config.yaml
num_key_value_heads: 2
norm: "layernorm"
norm_eps: 1e-05
attn_scale: 0.177
init: "normal"
init_std_up: 0.0322
init_std_down: 0.0
lr_mult_qkv: 0.4
beta1: 0.9
beta2: 0.95
schedule: "wsd"
decay_fraction: 0.619
final_lr_fraction: 0.0
max_seq_len: 512
max_steps: 3278
Each number is 500 + 40 x the weight over its row's rms, rounded and kept within 0 to 999. Layers, rows and columns count from 0. Numbers have three digits each. The size before them is the row's rms in percent of the matrix's.

# v: layer 6 attention value, 64x128, rms 0.0662, rows 56-63, columns 96-127
# o: layer 6 attention output (transposed), 128x128, rms 0.158, rows 88-95,120-127, columns 96-127
# up: layer 6 MLP up, 512x128, rms 0.163, rows 0-24, columns 96-127
# down: layer 6 MLP down (transposed), 512x128, rms 0.15, rows 0-23, columns 96-127
v56 113:471504581471457470470495547523482493515417510439566439535499560523561453426480540535522373477485
o88 109:511472499462523497498469535481500478417486435535470497452569474458518578558480465472510480483487
o120 107:473493465492477507470476514430496464470521409579484519490561453497525552514480475505513465504497
v57 097:535481532503427432532485518516601534458518492525498405475443520511519456450576492586589464515462
o89 090:453462516497495492519518498465469473614531522481416492435448530454565552493485470432473449485542
o121 111:509517486441528484561549530495462472592529519508461548463466536461521532446539493479447451511516
v58 100:465473513456493446562468485508460503548532405503504500492574478523526535609517501544514452567465
o90 080:556459538482519444566578453520500477522522453484500528569482497547477480489555494513495468543453
o122 110:519480546502529438562533476506504497531516465514530514562495540544468469489533496466533503571472
v59 105:512543542444521442543481412534492494467453575467468467541572531523526432431510491579581505430529
o91 102:508476523489522510494439501463473477487538512494544497450586460463543546537520479382505532380520
o123 104:547506490459521506489450466487521488476543525532527490495576478484534534501561496423488531428533
v60 112:586472448547519510500463516543511474506482491547473477511496539513430515481408495453446513482509
o92 105:442489488550494540452457462449432530486505538471527466542460509493506460573481416590530509503551
o124 112:491490491516496511425449462511457508441472516479502472556509430442523447588507445591510481544524
v61 125:510514533457513501489556457501517491472512498465589518468504464498510470600484485508435530459570
o93 107:525498470449504483581548481535448522532492437541467548440496493487530520475507567453484507472480
o125 134:504513496469487501550527455516439529530468464521485552436489531554472577446485576484458509468518
v62 112:541511477448502495544512472429524507493515569554485541524483435499466550539612541554644490502483
o94 099:576490498431507477503526540496552451639532513425462521481528507559470543436580574444437505452443
o126 119:601498515419496476563558522515514444602515514399482496515532536580465527450591571476443517467453
v63 101:490480490431405490549591506554472469558493496427534435461491581519519463499464490463475464533560
o95 092:533460517491485513504469533493362523417487469590524508459479511498497516498496484558520542501558
o127 104:528461508497486461514482516474374528443488472572471514448500505471536516507457458532513529521527
up0 098:478451523536584486505485452527447493391515491540474545557501478472476495489544529542518443480519
down0 101:444517582567564452453505465448508542461521508520515587511469490455477459485545469494547454504534
up1 099:466474511451553464457515539536491460498491543482443547533454557540514550484432496540443482544478
down1 094:414434576498464445427559455496487472525462536488477531524453502580433493457539444517518475491434
up2 100:408536504512497449490526460555481486425501547498515562536484510509527501451543535518475506510506
down2 111:534534586537513496483519495502509491440456496552515553471497493523559542551497462542480515550513
up3 089:461433530494490483495608526556540435469481536548474548418512501462522571526541509504442491559534
down3 078:476520590500508484428473481527500514454425433455496501548525511560532461521489509542539488505450
up4 098:550554490578589480486471515534475505494484529536492519552473495565526504577505509505531532546458
down4 095:495491594523485543531484487522557522505443490505509524470543467514481441497445510415531549529520
up5 081:532518602539522542481557597557544458506466436511497543523509523497489503437484505494457444557409
down5 086:603478578564478552501536440544499504452513537476402481537535523519505509472534481511420575500535
up6 085:506491476531481489411566545500547439561521542517523511490523462487527430552475565503430426478521
down6 070:526533480582438475525530528534456534494481497535552479520525484495547446528442362486458501496471
up7 108:433480529454520556482453435535484518548455456542485544510511514527538508502507502513517582506453
down7 101:553523578489530580504426439483521506481452493449515509486461525504522473498494520500490486466440
up8 106:437507448571432501526526541475494504519481576480468537632472560515505468448482493510545526483423
down8 096:513480520507546542592474458484500516515501469514467417524559573507514510418560461467518497452551
up9 105:464446550480546468524553494544480468455519512499462614536489563517480533421469509634518511495465
down9 107:492460505577470454444589482506492523493460556480522540497493525514473503526475457461493469507460
up10 112:420478564530489438537555469553427491465523513507529542540479490497504459498466534555392481541477
down10 099:502511451521506546579498492430470491509534476500529515513466463531499463474524515505472541445505
up11 115:495488485580521465412595507530569505499496426508420519563452490492522508476514495561491578514476
down11 111:504485302456522505534519496441412555528479486566559540490422480498493476471510496432510498451481
up12 090:490510476596505501485498537538531473468478579450503504506489552503495512498472502502508430409552
down12 089:444511511525588565472556549520471532559523417508527535513502525479497382487542473464464537474513
up13 129:477498475492462434476500389505483510476535470538469537586443535509532493483540532536532468461478
down13 136:435525546493461520488523459560503523470480420556497577453466547505532429544514527543556558419469
up14 088:470504513510534505508493481546513438492539537490548536527532499478446580449543541501537511458540
down14 082:501490513474475447438489495507522524550479506499436510524543408503505534488553467452503518488544
up15 102:552492554479525501526486557461453472472493444534500445531455475566446529483484540512455462477432
down15 110:493525516495475497520554431613472488509491473459520516494536467449527464481485495483485506504470
up16 089:515506502537495431437522501544456504471539521415577540544514441428515498538511528454473568473503
down16 088:532444485428488527560447524497514550453435475493578501536541517518493490462593485512530452513457
up17 103:438512500458543465412529452510581478501462497473553541575440496471521529521559502542484469486496
down17 115:461550402489467405583575542509484501498454537503493533531434506490462462512524522485541486516476
up18 106:460473549433412506485575538470458490502497563549465501466512497482496487454509530463370532531594
down18 105:504498608472490511531472554494472452505549547533540408518512427551505451596469520459562495508483
up19 104:483505514459428501436510525551512445510465496523560513503503578531502559521478554510527504465533
down19 110:499449507556490447440492484432549445489423507463445502572488529486483503470460523524457488497504
up20 098:456507485557467531519459485526553497504510502562547450559484560517523577567567534499526447499455
down20 095:548540535495532495632512468499471480472555505575470458483516474456563403427507481451496492461541
up21 092:465471568507536500436547469538485459453518431432474491497500462576430509449531555524520515516522
down21 091:537513591450497544544533470486499513414435376436559451438548511514500448480542429428447467479526
up22 086:542483543488461518474475546452500431502510547493556534487449481545475445464543504560539551588523
down22 079:557535414506512542508431524498487486476436475557564464474507554522519486493489564582520448532459
up23 091:474502456478476480549549485460509448521537542435516552498470458530497488588510506511539404467506
down23 085:536513459530513550549518531502533432511554526490531538515514552466474460460492400501512487561432
up24 109:523479468581479503478554509472517441488480410546483458523494496550472453536525537501501545532439